Each number is 500 + 25 x the weight over its row's rms, rounded and kept within 0 to 999. Layers, rows and columns count from 0. Numbers have three digits each. The size before them is the row's rms in percent of the matrix's.

# layer 5 MLP down (transposed), 128x64, rms 0.16, rows 114-127, columns 0-63
093:506502509458542512472506505493465552495485480491524571490502469476543524493485538522530482532451491494504492494487491482520493495507504534502495499461494455514527471481484483517525496561510523
088:475480505504497483517480467474477527519489534504513538463472463556517508494547483470465484514491511539475518497479495484479511525504479462529464503485492471443506532485479522455461495498469504
096:472496511488535524446519490479484514478461503500474493494557478532524496515544493520482516504476442525481494467517485483512506467481502501515484541497496495457479460505512516479439457520495506
094:495530494514469470507518527517485524487499477494516484450543506487485503508502478476514495467509467501521533501502510500454507504502552497487559508551553521483502513501436457463505503490533510
096:499529460454485526534449483487510502546473514522481481521486503498515493507464520535494479514479493546464493460504479486514455521490516544485483511504440507524485499509494524510502513533539459
089:488512488542486509474473525476534497506522516510496484474536546510455507512510535507506480504511486487494512440464495542456500491518469539520482547505502485494456509448468466497464489507515486
098:477517498490500532547555503491491496519482513496505480486491468448511518531483498462521522465522465520501501498473508473495502508496552472488486502493521529499499538490504407512528497492525464
103:473492556490512525533492507465521498512545457520510498531462494551514510444503488487487452485504496518499512494490481524476479492484457504523512512520520505420509503523511520531515508482530494
093:487461488477510443476537518491489521481520503486479530523488468552454522527498487524492512460460520462477505462503477509521531542498492513488500510467456531481518451508538503512499493501499496
098:563478455527474487466487500500487507542467526469458493498520490515510453475462493489498515494515496535537495495500514532475545477500499525511487541509501479547503514525523493485527464496471465
091:512480490499496492534492472529493505493513543531457533529491490517461531542518515473541495457493473470454538517487459518509455528473496498523502527541506481503530482503532500520500487471524468
105:513534493507487483564468500503474475489507484491479468475479494509488522517498522459523506454525514546518507492549547452495491479509533486473483516510475521485547513538506535497486543518500480
109:484518508493483514540474505491507469464480530469496448511490505468507503516480511483451483509469531496489493489525523473526497558494509477482493485480452549524475522546497485543530535536486493
094:538515471500510494521457466522503493504509479487479451496476533474513504534558515520502495511510485546488508500514503489488467505547512491466459450501509479482454519462497514497475491449473533
# layer 5 MLP gate, 128x64, rms 0.345, rows 115-127, columns 0-63
104:541522505524523458556506513519479511555497531511531446510503475507488476495490523506506478519510504526481522504474469521526467508507492503520445502500477508483524500515574508490504515473453492
091:484494541517463496464515499495510503518554496468465510491497510509479458444503496456479456503522504510522478493484494507459464487469535503477512493472554513469487503483462464495480528471522478
097:500537515539442505499538483512496507535511538517510454517481431489479506495511475504482459504521484526495483490535504484514465514479454505486491516500483468474459478486523530514467482480509539
099:520511517436494469522522498503477520506488474526565509487528484525545489440480477516522532494495503514504482544463505489471481558506494508487513515501480504506475496470522469492513481548505480
096:496511476475531520487521402480512509486486496508545465520507525503511500506540469523495528492508507544486468560505497487473498497472520487538494475499513515533540490469535482501519494500508515
091:524521517503498494483475528472505521502518509514500456499497494482500431515483466517462481498510488484477517450541487490515521473453456512539463510525552504519481482487511508472441500481479492
116:483515503480498530445478512469507470507495475517483478523498512507504497470499462502531474509500486462498455415492504508454524512491489502496471520494474478534499495495515526503479453465485559
111:494530492527509503491503449535487521520525521496512501506527504467504483532485486520472462506502465462467500433488493544520502481469460491476456492526471464501494445504520479483483469491468505
096:516476532491505516480503511459491500506471480470505547551540513486544487485511444527549520462525504510481446471521533526490516528505484528493513538516486494528517521509498515476507468531503484
086:534470499510477508527475508524520464533507536526533477513523468464515545459513537506473497508508442536504497536500491506548485515507513503501477537501477509490483515454544483533485469510492477
092:475497515491497497497547488501503505525464506489491509484480554495510526522492528532509464520539473493455453528468475508461520470480493448496533509449466509494490555528501480499499475521484494
111:487469468495509457514477508499502503544519495494545512502470541483508513480492477512566523530525476451461494434497497513491505503503460468513480504521451522485496485506496474481495467516464491
091:506521526468489469488520500475471499492491516514475515503480519498491527510442535455496491519510452512493500522476496497516451483502521476487504468461477453486491580508480524509499488556492484
# layer 5 MLP up, 128x64, rms 0.364, rows 115-127, columns 0-63
086:532517508516492498539502510517537509495521472522483527513562523514512480471498469520494504492492593502493491470494476501515483464536494488490469507452524533515451506482486484531490513499530486
096:522469460541496478529516451479536502509505519494452517538533493491484476488505474498450453557484482489507509506464507476474549511514506506484475493505492475488525541506482509539498469508472508
094:456512534525517475513550504508475469498483490507479505464515473539499466447479488517516462483505502506515479501516510518530482514480508501448484504483537473527489521492497579515468500500539513
086:489560474471516474503548496496487473515483520513499502530467503533490500514477524527512458511474458482523487508471511462504503465472466481513529547488496492505517560513493526455527509539487491
098:521480530507486524469503465498451565491525486519511491466531527470532499516500554443475498475459494525517513529506490493546464528524518493501505492499521498523526458495525489482518492489489474
085:502507491500469507495481491483496476509492489516522485492544505539516502474488525490495487567523502484515547485495478491443515549542473585504546522472523510506517521515496471504482494484505506
100:462497507512527483542476531509513523500528519477514464503483517526496471466524534500539461507519519511495504493518514524454502491511506516480465551486526445468502514476501511500464492489517574
094:506529527507480497512453499495588518513447542521530498474495517491490484494502506460488506528483485507484492506501494505485436491551499488471528532480533464507484495536516473507532500509500491
095:478529463478506479516503530485541468485522474541518473502486490492552504500547496496510476472481524486501543472505510471493499530511538453475478538499491495465506523496533493516482512429522509
091:508515499495483490463469472518535527518477513481506555479512508521495525520451471516509497490471469494446481489491484509506496483499496495482485551498508494437507501473487501570531500556502519
100:480481519477483498500514537515470461533505469521525517518486561497512512499493528468528509505526523505499516505524518530470465490538517500510520495451481462523489500514497456531453505463550536
105:516471522498518500430461488483456525542482486545495512491505493487476465511492511464516503494518440506484503511493498480452466446517501490517519529497505471522513529519473501487490493466532465
086:490506507508512482484497532510462500520518483562541535508460482514492489500444526503521488501501509511487499502521517468465435453516447510541493501543520487462526499494504490488513504471532518